{
  "hidden_act": "swiglu",
  "norm_place": "pre",
  "attn_scale": 0.213,
  "init_std_down": 0.00709,
  "dataset": "wikipedia_en"
}
Each number is 128 + 32 x the weight over its row's rms, rounded and kept within 0 to 255. Layers, rows and columns count from 0. Numbers have three digits each. The size before them is the row's rms in percent of the matrix's.

# down: layer 5 MLP down (transposed), 384x192, rms 0.116, rows 325-383, columns 64-127
# gate: layer 5 MLP gate, 384x192, rms 0.132, rows 326-383, columns 64-127
# up: layer 5 MLP up, 384x192, rms 0.126, rows 326-383, columns 64-127
down325 099:129142109084131152118171122143116122139189166086124132129109101144170155109094125127153130139103090094108148119082137149154129144127151085143130161151104130153100139149174100094092173181118164
gate326 111:133154100083153150085115081084134095142117152071110107059134177132119072118182163176152143131078127149100140171130137113114179114058115116125178138120197123133128177175172187118134139097092103
up326 110:138172153134159130171173122155152173090123080166120152170176078124136150165139094083135137114185126160173111107083083141096070113184112193177104133167138116100129051127196124082049118072098112
down326 106:169061157117136158144171125090092133028164057105086145133153138191114122135115119093126108172134075119123205130091110129109123143170109134112058090203099134089125060104175113100132120088116093
gate327 099:099098144103181123149100122137107158083136119135161139120167048119122142140126106108089114125128116115103130121082100138166166149068157174166124181146152172129131079131081127130143131120113171
up327 094:168102147126161126175108158164148093143100117132095084095148168115083104100133126121215117114099133124154095156123169166161132107150158100156102136128170121176171134169173082120157115130123090
down327 095:131136122127119112091147110079074124123157107092135167140179146094087147083117139131106119148160097095132128107102105084090130124095190172060142140127153154174105146140137166151125111128161181
gate328 100:100080156145160156145138158125118118075143159131177169083118087122115154027139141137191111087113103120114134142141082074118138146082094132167132098189161102202075114152136120138146168117105128
up328 095:139148138143116155098091078137077159141138172134100136132163149152160109135146120195103093083145128140114107137117076111143136179075114116066111113149180121109067137095169127168066174119081109
down328 095:132139163113202135154086146140147080159148103111112123143117208161191115147098082076118144113138075173168043173082128130158106129121160158099124125123093167129177123160085090139144161107166103
gate329 088:162136111113080126137128129116189074130090109146133104132141160100103098102131175161138139162134128087140102088108117129138111122098110092069143182152173094114108142095133090191118222148133116
up329 089:158124145019118090117084102120170117052142168129143168160139135124177122152180083165106137056119168157159125135123171109160154151115160132136075114125097132079142128156092128103091087178194075
down329 090:136163127108091120124176133114082168157101137128113170096150148104147186159114081081150153138119118123110093073150125148104108093110123177150111120139121122135159112069169139108162118149090164
gate330 097:078128132067115144066143085065134113128168089143114142165147121110103106142227150143124107145087164143139090169085140139147144114137170101150074213151123107118105120218117164099126104115107090
up330 096:084110110166121143118119183137102155082161096175129132080152101104105168138099133109093151149103117146128162071069092130127143145104156096184163082128153129090194189164133151137148113051112221
down330 099:131114154171093130119087129125073136088108139122067150112078112105138113153127145156056096104167148128174098102118053163131161123113145077165149138127135115140080178116110139155127070093145136
gate331 101:129128163115155117106190141147162123100175117076102197144152133125113098176135124072106071140076112109114141087087092165220164094142068063142127118120163149123143136125115088108090133195157099
up331 104:132083173128171085125108126139157113101156128114090135153187168148157163099110135126120151126055175088166123072137180054149080121116104103136090151100142079128104192141100157137047084099152051
down331 102:127122195149126091123130129134144182111093135087128162117121193165134156141131103121094142089110165068119172104162202155164107141137065059087091130072119084163143132132132171057087149186120091
gate332 096:126082109091090112072088122110171098119101043109131072159112105140144128135170154105129130137119148081156122139140121117116147100140147161097167130135081189138103118094148139194105116120161130
up332 101:118107115146089127125155190166130138155203134149138149093146123146139101078174132156123163205168048132106151215120134126112074138153118169178132132111125141146135115146137129078107097114121093
down332 099:178137144148219105128096105166148126140108156093120110130079086142119112146136111176141162099152163130180145115138143125115131164150126078031195122119142139141131091134109136177180146075158138
gate333 102:126139144150105152093127126108108177174149091091124144055191127167101083101161082164139136153112142140098126132154146162154098125134111045125161121169111097180111064124177147131126162080120132
up333 099:138130168135181138122120088120096145142180119115135165094105067058099177086121140116114093108061121159141094175092153152174143149141215102166087175143147103112178129145149160132135170096144143
down333 098:148139077124120122114143164158172112157129108121144115101137179105144101091112148116082110156152120185078128128131095127109130120152134159125163107074096129084157143131202100072179132070095119
gate334 105:151109127142198123145147091157095139154163122160192177097138120094138134070162119108109118165146136187146177133131119136141086141134100157167177159114100142130170124166164139102107098172091103
up334 107:130114144122172134160143075149161076120129168161143174115172127140126122118129087074173103110165160122114204095127160084075130122133174132111133186163050118136133117106196120180101158143140199
down334 104:153100122078163135135160097160183063116138089141138185119175113131200119093158162074156113095161130142098145118109139126110028147131194116062136146119025154161112090130159114165128150160126134
gate335 102:150133085092083108080138161144165132152130072115171145055158129079160149099223128143196095158142120130084158098077105132131132125113087135092191143140135076116091140158130163159131104158111131
up335 103:148129112122088121106204063173156137104185097137127073144097113113111126138176131111161105123172154154138128112129150158110108205135142110134190128081090090088106142158097171124150119077123134
down335 101:141119091109086172122124159137091080095124107109169135143173166135178095126183180131154092105119108118188092151145055085063134131145103186144164114171128074143131110096115128094178142123124140
gate336 101:180104114093131093146116094142172150163134144146139070135130146184070121155132159173111098070110216145055123097102094100166127187166139130164095039177126107095123146054104143095106121042205153
up336 100:089116141117132085177115133139185119133122116148101170072058074098155162185118070164063197185153135099165087097154118166174093136091163065132128176156090125159100101163123106164158131152143144
down336 101:100167064126106148084150087107121136079069122141162175133116094092141137107123071099134173130162127169168167147192108133112108133098137084087147154109073125122074058115139096145128100180140130
gate337 111:098114125158111094145146198082060175105125156117099128087162185166086134114168117151088089188140129146088140182114125129152150166075093148164088152205108105142134060103133151082127106132150128
up337 109:129095121102166103119110101193147152114079024050114102149116125107113143164120061095115155152183178153137133139137133105086115093139126171094120115124154158095130149117101100129134129153163115
down337 108:144152134154152106108119096141150112074093110139085121191088097109116170107147104117119100125121172142182148056132154144083143098199106098070146162125169166141093116140101076094116163136128194
gate338 098:049150076133059070123149157087046097100164104109100122135096199116174140105174135152123126103147111138095091194127149160080128074102160165163111100135147162095124144138102167107160086140070108
up338 098:125135104127173140121155174103125106161116076057122141137152072059148075109106098151165123124119096139112106132105114125136142136090125176118096119115118166153168172094118155092147143142136181
down338 096:109193158132156095145134076099145130117084118142126083142073098097105139094161120143123093107147156140117151125086164099169167160135169084071137138135136164118101096130114139118096161175104085
gate339 101:145110098087111158139103132130075147095175192149111137172077137087097123098154157153142112157092094138108167143087132165176149149113135166156128108180176119141115145105151095065090077093138108
up339 101:190126116110153036046114091160136129158119110126186089122067152145114179091147103113188114114107099190143106117112154116139124180080111168136048085163117142090156132156140109182154052115119051
down339 102:136167117092081036126100137151137150120139098160161158074106136131145148124126148120109140152103138082133115158169192135121111132107126113135129158095140148107148164164096127107164125158159097
gate340 099:143112101154186116160053164161145152153110112177165116157108096181112147149130154122139147123133165208124145122119148146074118174138100104145129169120123083190145145097178128117156122088140117
up340 101:168108116134164112135150125186122129093161124175126173162177115168164146087069052120177174124090227129110114125129157121112167095121095143108135116105116092090143188131118107149180089137099203
down340 100:118125119131106139085140110111104143098135096055134121103145177098122102099102180122101147093162150065148100190100148130228142071158162120136108123127148117136103116143214156072093174131182115
gate341 111:085117123063126101153136172151091106196129161141096073075094179166106119140147169162070117152108095138067153202196146148164079140127079114161148089184128141097111101182131116129150137180179099
up341 106:124124162162160135131136125117081187191133135115139110097056125131160080143145144101073136197144134099121136102105131129109126190072165112094150095121118128150185029144129196181182083141080118
down341 106:155084172152142084144129140106127164067131104112136072170143137117117021114135095169100125105127101125105156094099099112132101179112053132136123135116125092139144112122139193107177055162083109
gate342 102:085083109121145149163135129117151140137150184125080124095082093092128135138074148172078148073109115147085130177109161136206099085124076080103125161135140067155154086123159103127146114172148114
up342 100:146127095131138138138154106095175147160159090172130104131109154103148166098161062103103108197107129188148155098131185126098149159118136100103125168135126139087121116117073130150194152176119123
down342 100:128148068122127092090113135122202130106062114201132140113154145145065112068148101071134147149083112102111137104105134104095111135155084127154059186082140147081145129099149135157116087134102079
gate343 099:136124144127097049065119144146114190133172060081087118141054153148181069140147109112114140137171156119092146124075085095086164129030110203094157166153134155111119114099149113125117141148165114
up343 098:194112167088108106169086160171107112183040139163116103106130181139132157115092138135106148119109135126135136070102125087187144150123155135147111145142058166148134109179129164145080105136143141
down343 098:109151168120150161068085190109090131129086147126189186120114113116093101113156129145118083140187123147095132120188093097151069128172097142117145144179094091161076074154153156094156091218081086
gate344 102:069138131138091120163149133102079147120140179136141146099124152135122102156158135148237117154161163110124134209161118122139137144136104164112126122107091073130160105120143153094094139174091125
up344 101:135171139085107074115117129137141076186096137113124145099104163145152074147156164148168123180095159150152139137113100136041146122124100179151087113122097093074122155145111120042175187095171117
down344 100:103052130129154144165170105155147106128175099111119118167165132147125163121128169166094134134124103150127125167161079127121136122146103171120150155114081140051156089128181133098180184145136142
gate345 107:098104160094112093143100108183128145128155110058107071149136101185155090099145112135175130100129092143146146103082124115166107161125122166136136108168190101118135163103157142126087161157086083
up345 108:065126106186143158087087175163151174130135155105134111201101138122084148125199134139092139191150083102163134154088085133116142141090138142094111155152101079175085036133109141097100116118175129
down345 105:165113072145180185099131117120129152161127194133117173158118181131113144136119095071079140182091091080134115128103127172125105127107113133060122169125137078172114143149161086046125078091140147
gate346 102:116139130092090043177128162065094128153125124071115113163117110061151107114125141079114206166107065125097142133108151053142120085044114154123102109066089098142141105112156149133174137110100158
up346 102:138144151178144114090117134112188159153198156130120178124190104122186086155116135126086103166041176084073122154142139100136116132092121121042128164137097127104133072151152104085089159150132117
down346 101:102160156113156151132113071123154127110074144100128127144118039166114112149078168116095126138097125035199096116160179164102117100137165088081167146126093194110132055106144060090162146149176092
gate347 099:125108135134137093158183140081135114140102138114174150141098087162113123105145170161107079084130126143118164109044116142172160133105080160085096164184117102154112117131106117141164135143089148
up347 102:156033122117143131158169141095138136148137133153139068134145147104092133106116165140141093147185081162118124113180141099143147170110078117124157113106134136112119104133165074152130091173117114
down347 102:092113153121171154145115140102113153108177147124109107153160144075145170068052088137161060106142105181087115155126129067121171071101086166100137159084139131134090085100104123081144138154084095
gate348 098:134134144102116107121148145107182119129158164158114121114097095121109152103086148141151081107122167177076126114065125116125132143125105090110102094138116151134165102164069161098078148118176116
up348 095:135142150115141122106159138101070169102096145092174115108118148135160119073129130173149148157179101098162015192127132150132069115157121142140108158064140088134165126097172107096174108154040141
down348 094:147112120120158159114146115135138118131186145141117100123098132110065155119124094125157128108102172158130151136095084171150120188147105078100154126115109141144125119173099172102127159120144131
gate349 103:113130052106129159141146066124105098111211134123153094078047181088110181173191127104174194125096142165126052119111131099137098099127150115162139092134132167075053160151136085117141121181104096
up349 102:089147130102097120161153145188119118205139164125084145128114141118108102124075206146129106082147170157095154174189146119144135143166172113167143149081132097179139084184128174160162113170137145
down349 102:129179090123134146111123165120077158107112129138080102132144086160132120139113138084144110105137166140104141137106146158090061149131145120096119156123161115103170136163137169163128105092149078
gate350 096:144092140134109132094118125157194086075188131166159108110082140172146073137137087152121129131133110157015150150141159172132157143130134091153227073133067082126136121070127137143153114090181163
up350 096:174114107116120127160144150125121029161081094127152137112085116135105153133144104129147105140162110118152032142169167118084104114104161116170093173135093133045186104128153128098119099140130207
down350 098:129099131116174118151149111124164060131106080136224132071098168179109145117111102121114104116137193120151136107155160118053144123097120134145112132132056096117108124109143099074130156134131140
gate351 091:148092071154089121147158114161050100108142074174123174159134167175143128180137149116145083103128081123110114109142122105122130120101090162178145116143188082083117117099138158131178109146133090
up351 098:134080136129096149096143092147147063087180145110100149137127103137200122086112117131126137117172099176137067123118157042123151026139064100139085089165130135084148173176132171135134226120128112
down351 097:142119121146142149148084132068129171164103189089079159119184110067140110158114171102178099073137111131133111162131128091131166146100109106089204133128096149123107113093096035121166082089140116
gate352 104:109090144094061083127143112130135182124180149185127120115098173144121126163126066091163123154103168173112154134102156127080080152073134101094142166119178115158097195119115163102154085180206176
up352 104:098149078106192130200143169143139076152131098126154069103157097136188164131101146077124100119132153107128135115094163117154149108128075092159104128149144107120178117132076124107124138094063118
down352 100:120142136109174140148069096128126042167119184143080135136106123106144187118162127115118161147153102116153043143089143152148180105166205160192140129142111172105179145135153060088138118109096109
gate353 100:121140118072090121204132145086108179106062133122161149132136072156115102102182113135128120126150169074075163104096120170105091141131137209145075170140055136183099058099096104134117146157109182
up353 094:100124155130066199133177124175108140180115119130150078112119105102135106178130137125076089095127103134132130191133086120092104134114126103045142114059142143125134174165140144091135147134137145
down353 095:134149177130091138088114126178083095106117080131140121073175111121116080174154127144166163155153187121143186119179134160145118102113185115207105177119146127176139128167119077158132138170164192
gate354 102:106115154126181143130161149113163050167078162162197143140127102104140102115107111118116130041075133118086108133131089160168107135105148098070089146106116095094119162093161099179132149092099128
up354 104:216175119138162142060121130135153099090198119134128123091124127149164036096150178143143156179086141112139126087115136124133120133125127125070182185152182143171107109128132144134153133105090093
down354 102:161109124074177103153153108155193162102102086086123173076068152136151141091128078080126153190161141069090137172095139094103066159080133168151125129190143179132133066123065153061168157125107072
gate355 096:125092073150156121121127157162131134092086107149176134124154120173126065150151132121094179144141147108176115087150152128084158112143123176166136113128191132088082035158155100168115146087085114
up355 098:135109186114132182108122123089098169067133130102105077117062073108027168068145144134166134139094117154088127137104110081164111159136113151150106185115133122120143112093151095163160137168055169
down355 096:104148139092099100085060115182111136143161166071129126152104157077143197092114094087137129081129130106097093124147129136132144090162166102067083062081151121141134077142127044080128096127153101
gate356 108:175088077142113142150089166167145174086094110094109114084126128158174113073146164144130108138111153118116191126150161103144150117166095179124132130131174137174140098054117121156169089135136181
up356 105:117149151122141144075128157107154159123073099129112146157115115193129130157183146093102141147118129134156186100122162128083144144116093133159087124115153143100154054121096085134146104098154084
down356 104:150058128090090153163091110088119186112215190171112147150141116131195141146117136133124108092154098101086116184137144144125118093132090128086197162106140098142097119106117159141146077195132117
gate357 102:084103125109081178116138191108060143208137154149108109087135162058133132162121069112190128118083159114154124160154118162121123142068142154083152088132159134104165143130090157145153109135092151
up357 104:084162100139086188103076128136102077170167110134119093116177174156165124141110148135111139154134095107133139111116165163158093168168166092136118128103161117116088196105165145103114094126119075
down357 105:098181076150016108111145110095123164162111100152174073038132163170087112134130125118116124133139123109107168114150146092087115128161167139156140146126105084097151154079141119215119116126093130
gate358 102:085116153097137136137169139156118156099111178103149156138153129079110124139104158107125109093126073128145119178095155197081142093115077107160157175174167117164115089159149107102083186133086110
up358 103:068074153125125184126118149140171155139120197153191125124135086083192104129130136117150112148157073171146150142101130156100129127134089075116126172104151062121111124114106117123149145116126127
down358 104:042075159101133173110164176074118148108130153114146159159144193155132123154131139137142125101103079143132139170097165177083093110210076070169119180096102109123157151182142097105153148150148107
gate359 079:132114087126105117149111154079104120217130123109155113083157113061128107124157159180134151157189098123162195069115140178140140139224091146082073157075142149130117143180172156144088122051105132
up359 081:144090171149108128099132219126123080118173074153142149062169174130114140118142088149120088138137148102159123145128131159113142111155111084150115157177163149126122117108149104051175185109188079
down359 083:084076122109153092133171117151133127172118098170116157120139098138146124154200171110105158086108120119128149142100063094099135103133165079103088142062112150106129102149085159115089102132128131
gate360 099:123141131084084127148147134135102041186124117075110105069126159141143105104130148088110075098150097124163142093095160087175154113094161165132143165151131103110158112143092084130183194148128131
up360 099:120129108122058181111116094135116137138127125096086173089095156112147079148204102177164137166153069157123042123158095101135136107132125166122078056104164079066118126125126166139144121146072104
down360 099:105118167121088142158120167106116117131129169119081098110115181142132137168137142127135181122133139127161109139127128123153066104168140088099146164156168131099117091169079142229163181178099111
gate361 105:169084112085155188109124157151154087127135086141179123079111124157112137068134116152141128115130134163088090110127160109193162177144114132203132157112153111104125136109139115162171092111107143
up361 106:180150132077042093176089131073172099131187069162077126130080099178103201115113113155113170149101160168156109089130120101141094156117144157162149068176170126123145079108186153121124124123120112
down361 104:202112087140045082180094099141199077104138110138085079080096192137164161139101153165098118143105117204161118098151134127086110143138122122168150117097113107111114058105161109171158091173050134
gate362 091:126181167132099200124117172149127061116159173139171106160153167160191191125093127092119169111130126104140090042116108071135146113098077142141175118059149070150123197160136196092079174153070094
up362 093:091138128147127095068144108163103091088114130215166074114170219180125128176123110081052105077123135115100152077142166134122166081104127105120141070090138127108077141161149154127064062141123097
down362 096:160121126114160126149140137115103128223130139119146166137167123176143096147137144139137159144117090185066154145136145101139141124105058161158101145132123119156105164080150091127187161198114154
gate363 097:120131116076112136118130095171149097118114109144174112132117184074153082116117201146177150118140135135144141130073071074153142139154093162076125098195185158104091161116172123143206146107158135
up363 097:107121071130152121141132071102158205105154130192096156090111170166125116122158114117165179153135154088196158112100146116175108103149150108152147168145159114060158107145121121216081104145134085
down363 097:129169084162148110168091131149121151089097108136098137076115069138075166121140149193147120109112103107140122153166153111128131112097121155149102145132143103104128104125139135172080127111132075
gate364 100:131084172095176131132174144120176152136151175097187129147067169133153153083120133133151120077136156118099129156186182083129112169113108138118191138116104155127134060100126071152203121191182106
up364 100:108177185168115184116102125139136144073104120070129113108135130137106067184090113078131105049163174145161179066142140152183152090150174135094122108129166169122079067074128136136112147133107100
down364 101:144135145094102125121107146152131108093137131136108114132158134156077139093147130142143112139148041099124141173079100135101169150165181136116154157100132065140094071102101113138103116075123089
gate365 096:152078163120146119109111119083113136108098139151204119112067186112165110088161134118093103125161104135153133192128151089121119195094150133172173139113106044161089101126104132165129112149105118
up365 097:168113148138166129120095144111104114156091103121161118068089184137115148089137159173122109095091140072132139132191145099135168185095145108159128098090167102087106195114137106176130130160078099
down365 096:132111137089111058125073133097161135151131142122147111176143146091130153124110090128110180114185066171118114153135158117144123169104174140057108114097092083116142120110141158148136192100130086
gate366 100:152119154111139125165140174135118134149087120079160128128123108118060076170086119123103168127090117156141147106139119079142083111112075131152069098148109159122169081128104119106137053169134149
up366 097:113106073161158120107183078135123114118154119176129098183123109167187198138113107104140077122093178120081080155124139139090112110113148143115185149098170101106074156123162161175077158111104077
down366 098:158133110108150096091141104190098105102117158169123132121116120144137137127143153118142151114085102130112112176024154177153138129120138104190132111110130127106104113144108159149139115147113126
gate367 096:067044123141140110032084166143143063179097172156151091157130170146155216114167169176157127155105148098127123181156173128108073146161122154118100097086145099133155074139173106165142138077143121
up367 094:131114135128135091102055183079077140157179164152122115117150158142084157069151203159161139159132118070134120171163132141133133110129142164121111115115123154079172110159096145142093026137134154
down367 095:138123150088118142092079126146123082187137096129148145152111167076184181152206175144133165113153095116078091148173114144108157117145081145117125136068107139114114126112152171164086113097118112
gate368 112:201114162170119144068134201112161105120106132102132146111099142110171154102093189055149166159167090121131208135112106126144093127156106141162146126162141097083073104051127153157113117073172118
up368 112:214115155133103088127092097082085199104098134095118171097102150169114168108144166080127149108155096152083175166119074112165092118164099110180095137111078114046111136079129148172103083059190162
down368 105:148179145177128158126074158105159136121119145128143144086082102089120142058120110148133179125082133114098146139088043119224101121097112086195129158142163123130120118096108137198141097102143092
gate369 100:098106107078211153110118115151166140129206179153213107059119138155157145089117138166144084142107101167136120154087183074135109181119069103102115105167094113107149142129106119167145150131152149
up369 101:117121129058135134109119107116126092105146132118129104092128127125192204111177142124183157162136108108110134134103087153104161125097123117064119158109128105121039170168095094182158136158131089
down369 101:155148120144085137144116121066120134042152107104098192113109083108187168143102097167154157123176112152151102139151055141081111101078183143116085150081133107158133159145108172085152151123091141
gate370 096:155054121158162186130148182195086113110055208125122116120117047110102121138081129125137110087134134119150082115152119091103127095154147099106151129118125124150140085133159108129110122075119175
up370 095:144097194088121102149107089086129110125131138149094150119051135083108139156120166131122143150119152033149184121192118110100141185116151090117143113127128136110149125123079184087061035171161131
down370 092:101116107106134144170189076151112108102069158105142183090131081118172112068119154151111124121179094189129081140139154135124122107133141151139174085149147098113123084100163082145151146102134099
gate371 102:164098183079105135135141182137159161158163142133119158148105182090169104187134189149093114127093174152086148183156150138115142148132081196092158182108124111114168111117123162088141150090149103
up371 097:109167148175148102076120142144192124165105100119174042081132098097136091133126080127189127101129105135086146110098142173170133165174063094128089112175130150077145109136137118104136130113072131
down371 099:137132119046142171189147060166162163169058125081122077113140103170162132121152134063142114127151107114086140137131145131131128108165147077130144156128127171087155145105115131115137141131117057
gate372 105:145111139164139144199136160159135130142105094131126139120152155134113066107163086177066084170136150166106094140113162087160133134123167158103132088088100148140097100151089051217148115133059163
up372 105:063129131218152109123107090144170137131146115090162146018097099096107014186115109137069114153115164145120118156135147082120115149094158111127127090125126120121116093182153094135112118141117130
down372 103:059109165127176074108095162085153126082125098098143159033173154202105090132140160153121132104148142152103091155121159127178075141140142139132131190127116080114157131138180153149150150113166118
gate373 091:076117081133093128134116193145156113114136092138188148150188104199131151123189077066105210102114079110140156167112126059106083092132096148171116101094114100091116153132191107114136093112174151
up373 094:121099105093086135168102093136096110113212072174132143164129160139105122100074172141111179126182099115082143117101141125069115113105135139095121106140171080131091196131116170075170120099102120
down373 093:130095127167135083138131115157112153122098143148170136164106082120174146190154139082143157163085130097135119132115164104169176132121125147064141094148078171124076134103138133208203136050079058
gate374 097:177084159125161141160111101136152165163077138156120135073092141099122218121186129129141190107137106143101150122108139180119084101114100142168070106118085102169130137097141146134174102121105127
up374 098:121105149150140159152089111129138159085153129155116129026124107112117185097142134178110158189093096114182132122144127149129181131081104165119124103149081038114166125115089164111125154138133168
down374 098:184142154131149143115127096115150134072109143123081122119144079049105223141159117110114118094169162112112123122106162140148124141117086136164153092077095104131107102094110144121148123140151155
gate375 099:098097114177192162113064105142113105145164155191136118087116133101117097106130110185122108078133118119100119129119131122136112151101134162071099168096107147204133118159090143078070072099046167
up375 099:143151115193124082127135118131176119172113161165157126146116182108108122157157127148174220136154086083132099150153135154141103147112134135109126082070120120178147098109184115148139087122069155
down375 100:140104156140160102082089151157124083167120145107170150137147116159127251155165150146191137107109127115125099162139095125176079134105115104163168099091114138203119073126093132119118115124085169
gate376 098:114082159134121164112187151109149069185124149123167123111071107131140123070172089161174107085106185176107063125159182105178125161114096096102115170149089128148129120114175108172168146162080119
up376 096:120182119164148115135136095149094126150064095139132192110135183125087117174148159089084153094109134094159153156137137139150157107129118123172139141143200163089119157085109125089145158096134112
down376 094:146189054179128086123187165061104128166128173107094212149128162153132070144137099094077151100108100117162129128125136102142098135183148091080164129134160161097171088082121134107142129148143125
gate377 099:162110097101162175138155106189130121185147146139147108133124148151118116161126138145127133123057200111092147145112159168094163122084146142148166183057124090187070100117178074161093092146158101
up377 097:123179092125197121075118109181171127147175145131158088141113116104133148178086088130156113101088176145061121145140110137126161150133180142115148126124124118186171136141177108108088079111112128
down377 097:122105161185115092167190177124162159085123171095150098154120129141139038141096130139111125152144144158124168140146090118192127124100124125080102063134220086119110170093161092102170143118148089
gate378 104:154185084132161162110118125188122135121104149093117185148091145150167077120150189180135148096133097092126102102145101093146036122124111118126142144143089087125088120118139174151128109135052098
up378 100:103046136140158151146112169088113105116118128081160168062197138138091114099138062100092145179103115120120083106144125179082064149126093177120138146141077074216179103175143082135098127133128152
down378 100:126109143101138145078139099073128108107092142091209032145123157172125100092176110098135127138165140153144175100104129119121182164159115101139103085130197136096106138129146068140108110101107117
gate379 097:119044108127131096154126153143104108100120115112038109115128149150148124117149173144115078103151102098141111179098218101109091102125161140189091131112141115133090077101116100184127130110098149
up379 099:189143206145135098153167110092158148195191148163160096110148106129115184170118130122124145193144201155080109066129102156160124162171149148136131098102166107092142126151128116089160104123220140
down379 099:129104151169145116168116144136155050120116100127170153149171125094136093143203198146118082121070119125127200132113134113122154123112110109181102092145113108131145091099180171082179172123196174
gate380 099:095132133105092172115188130189163084156097152143168122165035153091135074116103141066151097132176131120103098118143139164133177100154096120134113120122165067172096110081142158065133071122109105
up380 099:134133108154095137116108152085173038129165127112109130121113132081155136138116080095132109147147136159105099119144149094122093064101107121150138136062143158071119099129089142117160099074133064
down380 098:223194114083108111114166054055110092161139132135092126122153070100150137089153080173137109108144109135107100168134148114176173133074193143099105108149116128105158108112117121072143072115133118
gate381 095:136114145111137143159123172184127135134191124098130100199119110165118168112160157184164155100123076153133104118085109053117155139120091225091151144150117141086134118097139105065123115061157151
up381 097:076114058180188136193152113246143131176168111082033144114121104139120092131063097081104166116102137140128180147130103138134144139103139112161155075150148110068129145103159126071103109176091178
down381 096:178098108178107049168177161105110146142150116128108101126110114156158146148149177087147173128114049136166097135131131086099175110143126156101179106127162146086047129109112094115171138162151134
gate382 099:112146095152111116210114174168167158129204086164113149161132077181133131109166068115117139133080131116146100181171146164114103121128096138197069163161121110071137053160051153131164111120100121
up382 099:127143165130081152131131076161134159114113198095119170114105062165061095127114124135105112104209057122149167054100112112111107128072116097114152140158108079143137098182177118141113144155127123
down382 101:114140094118148124102132079122114137104122204092106062100115100100111143156088141077118073150156146139162112124116103148107111125091196069132165100156156154150185111119183115116138140132133133
gate383 094:157106123088063095164108139124182180153115187090109111081138109171134083103155118155142117125183163127127098143146154099146156140140194133130162121104109171082158135137133157165157100094134119
up383 096:066132154141134094115153133122136183125102138104110136105186091154172154192130099164152172141148167074130135168111126142152136124130145165146114133130105158149115152132067203194129132129146155
down383 096:074098112132116112154157058077123107182160114138135130145125151142100102143129122146110179163058131143089198083110189180121051134211126172125159119164134109105058108120153128069109164184145120